Each number is 200 + 20 x the weight over its row's rms, rounded and kept within 0 to 999. Layers, rows and columns count from 0. The size before them is the row's rms in percent of the matrix's.

# layer 7 attention value, 768x768, rms 0.0258, rows 543-575, columns 672-719
093,194,227,196,166,190,180,226,185,212,215,180,222,198,226,185,224,179,187,183,197,186,228,158,198,235,170,214,235,181,180,204,191,189,182,236,214,219,189,203,222,195,210,201,207,182,164,172,162
093,220,179,186,168,195,226,176,180,161,161,220,203,182,198,180,226,196,165,191,192,205,235,198,215,184,203,187,212,187,182,165,183,216,193,184,170,180,212,182,197,204,218,196,185,179,172,216,178
092,194,199,234,177,185,212,215,181,230,183,190,218,163,233,202,186,210,173,216,194,179,218,191,211,239,182,199,193,229,229,166,188,223,193,181,207,213,173,215,201,234,214,184,202,186,206,203,158
093,184,182,206,177,219,207,186,193,181,199,194,174,209,224,203,174,226,214,170,192,185,193,215,193,190,177,228,204,174,216,209,172,221,218,201,171,203,177,184,213,174,202,186,202,160,194,228,231
094,186,217,206,227,180,232,194,175,209,211,211,203,217,234,165,170,141,194,204,188,173,214,170,179,232,181,210,187,229,191,189,212,201,170,167,195,211,217,201,229,187,203,220,188,183,194,223,221
094,220,192,180,190,178,220,175,197,191,205,200,172,196,219,206,177,167,177,227,175,171,170,168,224,190,203,199,190,191,181,248,221,226,171,173,187,216,167,213,177,222,200,202,183,185,206,217,197
093,177,189,221,232,170,212,203,218,224,211,177,233,217,192,198,203,182,190,227,200,200,206,193,162,181,214,165,203,187,196,198,226,188,205,172,206,164,209,191,246,177,211,214,197,158,184,199,206
093,223,237,176,215,187,201,184,196,194,190,217,173,219,204,219,202,197,227,214,222,169,200,179,240,220,196,204,201,202,213,177,173,186,172,212,217,224,211,213,177,176,235,224,227,182,180,229,235
094,200,209,212,191,162,229,219,224,218,184,214,251,199,168,221,221,185,231,189,196,204,191,194,210,208,222,213,207,228,200,204,177,226,210,198,165,185,204,220,190,213,229,210,216,190,213,182,243
094,212,170,227,231,240,188,223,195,181,217,207,205,192,145,203,225,214,208,217,209,217,213,194,183,188,185,199,248,171,181,230,189,198,206,188,200,171,232,198,226,196,184,222,226,222,217,220,212
097,182,185,220,187,217,184,186,181,188,201,208,180,213,218,159,211,207,246,199,182,209,207,209,179,182,231,211,229,181,202,199,196,221,172,203,182,181,214,212,185,172,213,220,191,227,210,178,246
095,164,176,211,218,185,215,174,227,220,173,219,206,182,154,218,214,182,219,168,180,225,210,190,230,212,191,196,165,177,198,221,244,232,192,201,214,214,150,184,172,200,194,187,243,180,230,194,183
092,185,186,182,218,228,216,202,203,179,184,204,202,203,188,211,218,198,204,181,178,219,219,187,203,163,223,199,202,207,196,194,230,212,199,189,164,239,220,227,169,202,191,187,223,236,197,209,192
093,225,178,226,232,181,206,199,217,207,192,213,210,180,199,234,221,238,242,204,177,196,164,235,168,195,183,197,175,177,179,206,214,233,169,216,209,221,222,218,227,162,173,197,173,183,192,206,209
095,223,186,190,217,194,171,174,186,206,229,204,222,202,178,182,187,213,207,182,224,169,219,220,223,195,177,163,175,182,177,170,212,191,193,245,201,203,206,175,195,224,211,198,229,180,155,227,177
094,183,192,202,218,221,202,164,216,165,212,156,227,216,184,212,175,221,157,189,213,196,220,197,172,203,207,258,195,212,220,196,207,146,192,198,199,181,182,207,209,210,215,230,184,224,198,184,218
098,225,201,184,183,193,204,197,205,150,220,187,220,206,196,216,200,188,209,227,209,173,212,169,228,217,226,199,204,186,195,183,203,202,232,176,177,192,196,200,172,184,210,225,171,208,219,170,236
094,208,199,226,232,191,211,155,169,180,176,203,205,190,247,185,240,180,214,199,200,162,202,210,184,195,217,194,205,185,183,212,209,248,226,225,189,228,196,181,166,232,184,203,174,172,201,177,228
095,183,184,210,183,196,196,218,197,193,192,197,198,196,206,181,180,181,217,173,216,223,211,191,221,185,179,229,181,202,197,173,171,184,184,226,185,207,163,209,220,170,184,228,178,216,232,195,186
092,230,185,205,197,185,198,236,185,185,194,180,196,215,206,225,212,201,233,238,203,177,225,169,201,221,214,166,224,201,185,172,212,221,219,207,231,201,226,161,186,177,197,190,190,231,171,212,199
095,177,225,201,183,187,194,232,199,197,166,209,239,216,181,225,191,200,174,199,218,209,187,219,162,186,165,232,190,189,198,201,244,179,229,203,195,182,204,206,176,191,234,201,175,202,203,181,156
098,245,178,210,224,179,191,182,220,220,205,214,189,186,235,196,239,229,214,240,198,187,195,168,189,217,218,213,206,223,226,225,213,194,187,211,188,174,247,204,186,217,231,186,177,162,235,206,212
091,226,204,224,200,213,207,168,167,245,189,173,170,180,226,200,161,161,210,212,200,201,173,226,187,178,226,156,224,184,198,219,191,230,198,184,224,196,214,200,176,178,217,202,191,223,223,249,176
098,189,181,181,204,192,203,177,183,178,182,203,181,171,167,162,172,236,205,226,211,195,197,181,230,199,181,201,227,199,176,194,198,194,198,182,183,206,185,211,210,203,218,200,186,246,214,181,218
096,212,220,203,174,213,211,212,195,185,207,209,165,182,216,183,217,219,204,215,171,209,178,212,200,212,209,219,216,205,191,206,221,187,206,212,178,189,239,218,212,224,236,224,217,235,208,215,177
095,170,178,190,194,169,167,207,208,182,183,196,232,203,211,174,170,212,196,217,200,168,212,217,193,193,225,199,226,242,207,202,188,208,242,201,155,178,193,201,249,184,180,180,182,188,201,200,194
095,196,214,165,170,207,156,215,225,177,220,215,164,196,201,225,220,201,191,194,221,216,183,171,199,205,186,231,214,218,218,244,194,229,167,196,211,247,238,222,216,208,222,202,198,210,189,198,189
092,181,180,172,196,209,205,212,182,215,228,187,164,211,194,184,190,213,224,224,220,185,168,195,223,203,205,234,197,219,222,209,210,172,195,223,168,213,180,206,185,178,219,221,178,185,205,199,215
093,203,240,204,215,187,164,173,201,192,174,193,170,221,196,192,155,195,164,202,169,188,208,217,167,214,213,181,205,184,194,220,217,156,176,217,207,211,217,212,196,193,195,197,198,204,202,146,204
096,240,218,227,186,198,196,174,208,185,191,221,191,214,177,196,168,230,166,230,216,189,165,198,202,186,180,190,243,160,184,214,182,194,209,214,219,186,220,180,189,176,193,224,203,202,197,216,206
096,199,211,206,179,222,200,220,196,200,166,189,191,243,222,219,193,216,185,192,206,212,207,222,194,204,207,213,172,200,216,186,208,210,204,210,216,186,166,218,215,191,198,199,194,211,179,196,189
096,237,177,205,233,212,178,219,190,197,207,204,189,180,196,206,206,196,192,174,205,185,176,226,223,174,194,182,197,213,174,229,226,195,237,187,187,155,202,202,220,216,230,234,187,225,190,176,214
094,174,222,165,217,226,220,173,209,191,212,194,178,204,203,220,221,166,209,216,188,212,217,217,179,182,193,198,185,205,206,235,198,227,224,210,174,193,211,206,219,208,214,189,216,187,231,191,217
# layer 7 attention output (transposed), 768x768, rms 0.0233, rows 543-575, columns 672-719
088,178,179,193,213,190,196,183,234,179,175,182,178,192,227,226,203,209,209,182,203,220,165,240,204,184,238,169,185,201,188,168,219,203,180,187,156,178,175,221,223,182,191,237,235,189,241,204,236
085,175,181,189,193,187,177,222,179,185,230,187,201,205,218,205,177,196,245,206,210,202,182,188,215,232,234,207,186,233,167,215,223,178,193,190,218,209,207,233,199,202,209,212,229,190,236,208,221
090,214,177,209,197,185,219,194,230,191,228,187,215,231,177,215,218,212,215,221,194,232,190,188,196,204,227,199,222,186,219,222,205,143,201,218,188,194,200,177,213,214,196,211,159,241,239,215,237
087,171,208,188,243,196,161,214,186,235,218,212,221,194,212,209,199,176,179,228,210,215,200,198,200,218,216,161,183,176,189,190,181,193,213,210,188,207,241,210,169,201,199,212,168,217,204,205,155
090,202,181,175,222,216,181,197,232,215,214,178,182,176,182,198,183,219,200,214,196,172,178,196,226,218,216,196,217,189,215,199,225,196,195,220,188,182,191,181,179,198,198,193,205,212,185,172,172
090,208,204,240,238,210,180,242,231,206,177,198,218,186,172,216,212,215,188,173,204,198,206,208,170,148,212,222,192,185,228,129,171,178,231,216,229,166,238,171,212,189,190,200,246,193,189,182,202
088,184,181,156,200,219,194,181,208,180,203,216,218,190,196,187,219,222,216,178,218,215,227,212,218,195,201,224,185,250,209,199,195,214,180,236,179,189,223,216,155,212,186,190,158,216,228,200,204
083,184,169,195,214,196,212,242,184,206,217,185,223,217,186,187,216,165,168,219,184,207,180,202,177,233,204,190,180,177,188,208,197,200,215,190,180,194,215,167,178,209,171,178,218,179,205,183,172
086,212,189,220,188,220,184,198,206,180,193,218,180,205,195,182,195,189,184,179,183,197,223,189,227,176,192,192,202,214,218,207,220,203,209,202,214,206,217,194,231,203,161,177,206,196,197,214,196
091,212,222,204,202,189,198,214,166,230,193,202,180,189,214,212,171,180,199,205,177,210,209,190,237,204,180,210,185,199,178,190,183,210,210,213,217,229,168,203,164,208,193,199,178,162,193,199,202
094,210,199,188,203,203,203,190,187,226,201,209,208,208,188,206,195,197,143,189,226,169,179,188,206,212,185,167,164,194,227,208,224,200,204,182,216,234,189,188,220,222,197,185,217,191,194,224,179
090,234,213,184,183,228,200,227,162,189,233,159,211,209,226,213,202,237,207,192,191,202,212,189,185,157,209,193,211,244,184,169,177,194,228,199,174,196,223,204,176,213,185,197,186,206,212,200,198
085,183,226,202,189,199,162,231,197,193,199,177,200,234,205,189,176,186,198,209,172,190,156,213,188,199,167,168,185,207,175,224,201,174,209,205,229,174,189,170,215,184,224,206,211,187,190,186,206
086,159,228,161,199,236,198,208,183,213,218,214,192,217,183,198,192,157,210,214,210,184,219,196,202,192,227,213,240,216,250,173,175,205,223,178,197,177,177,186,190,256,219,210,219,194,200,222,213
088,194,200,211,187,197,220,239,210,188,189,186,166,203,212,192,227,191,187,198,204,201,168,212,175,204,204,232,196,206,176,255,171,162,216,175,171,212,162,199,209,173,191,189,187,206,222,194,235
093,212,201,202,192,202,221,248,168,213,215,230,214,176,178,193,212,224,208,209,212,226,191,172,213,193,208,195,179,185,212,245,189,236,223,190,198,205,181,195,192,192,192,211,226,219,206,188,212
095,196,191,187,216,218,212,193,185,227,178,244,170,174,193,217,174,199,211,187,226,237,173,211,211,199,208,217,200,169,179,211,200,215,168,231,231,212,208,204,247,212,174,212,243,192,186,184,160
089,226,182,188,187,209,173,205,235,245,194,149,204,215,169,218,161,204,190,199,182,174,196,207,217,215,225,205,209,230,159,213,201,153,212,205,233,191,226,185,214,182,224,203,248,219,176,224,194
095,234,192,207,203,190,196,201,216,159,231,216,201,180,187,231,216,213,170,216,215,188,176,198,181,172,206,207,200,164,186,225,204,220,245,178,196,213,217,194,181,222,194,210,243,182,186,242,178
083,197,208,215,221,230,187,175,256,204,203,177,194,174,182,188,196,209,167,180,194,221,169,233,215,204,199,228,213,203,151,210,179,193,178,194,203,217,183,229,224,211,191,202,222,190,187,193,198
091,207,180,235,163,197,189,227,216,191,196,209,159,206,186,178,222,198,224,215,209,208,189,203,195,179,218,188,187,174,192,192,199,230,195,170,184,202,157,170,180,191,188,223,224,207,211,215,211
099,177,238,202,191,201,184,180,206,189,176,191,203,205,182,209,190,158,183,179,167,233,192,216,202,224,177,190,197,182,193,179,168,226,176,198,197,197,183,223,195,212,144,227,221,215,193,163,190
084,201,213,165,197,203,201,225,208,192,200,196,232,228,214,205,203,195,187,205,220,178,199,183,200,230,204,221,183,218,231,177,215,159,204,191,181,194,218,192,173,192,210,176,182,164,157,176,229
096,209,239,203,192,217,187,207,186,225,185,209,190,222,221,200,194,182,200,196,184,226,216,206,148,172,211,196,146,204,228,187,191,224,219,214,213,184,199,230,169,194,215,235,237,196,175,185,169
087,180,187,218,204,180,188,220,186,210,201,170,201,207,184,183,189,173,207,184,173,181,192,204,194,183,185,169,178,183,187,173,168,202,208,157,208,194,162,188,179,197,185,204,160,178,194,209,205
089,214,213,216,183,244,226,220,197,187,217,230,164,186,201,233,214,197,214,169,178,199,194,204,221,210,182,199,174,188,224,192,201,202,201,214,223,222,203,223,175,200,191,185,237,167,212,200,201
094,200,205,211,214,172,218,190,162,214,205,218,213,229,216,204,209,220,225,208,169,193,223,183,178,192,204,146,211,178,224,165,210,206,248,191,198,149,198,155,190,180,222,202,176,194,183,215,204
087,224,198,200,214,203,196,222,233,193,179,213,221,198,203,219,220,201,151,195,193,212,223,182,200,205,169,191,172,184,206,176,194,219,205,214,226,202,207,167,178,220,185,160,219,228,195,206,201
086,186,184,210,165,210,209,242,190,215,201,270,210,193,192,227,200,191,207,205,234,205,186,171,236,193,167,209,204,192,215,185,191,198,220,179,191,203,199,199,231,215,215,198,198,195,215,237,196
090,170,216,184,209,201,209,182,200,201,195,188,189,207,213,216,218,167,209,188,204,205,215,206,188,200,211,180,171,184,208,178,172,220,211,150,178,202,185,213,183,208,207,196,189,224,196,183,214
097,194,170,202,203,168,213,200,221,187,207,218,206,182,198,174,182,209,208,189,256,214,191,200,169,191,197,226,205,201,167,236,228,187,199,180,208,198,204,188,204,199,212,211,185,203,227,205,234
089,195,226,219,185,172,210,186,210,203,205,167,184,187,219,208,228,188,167,208,192,183,201,187,176,256,167,248,242,218,185,198,170,227,177,203,199,226,205,197,182,216,174,166,228,199,226,193,196
091,196,197,208,202,201,212,212,192,207,194,209,225,164,182,172,174,227,142,174,194,201,209,207,201,215,196,199,219,220,250,177,175,216,165,231,212,201,195,227,200,181,208,215,192,195,188,207,230
# layer 7 attention query, 768x768, rms 0.0279, rows 576, columns 672-719
100,173,178,196,179,203,215,211,192,224,173,177,196,188,216,199,210,215,209,206,202,161,205,210,206,184,187,189,211,212,181,223,194,193,217,205,193,189,210,197,198,200,222,221,221,227,165,186,192
# layer 7 attention key, 768x768, rms 0.0272, rows 576, columns 672-719
098,229,232,201,157,189,199,218,186,231,198,176,203,208,191,214,188,167,217,223,178,170,233,202,210,169,168,200,225,195,199,174,181,174,192,202,147,146,196,196,216,184,222,180,211,203,211,225,206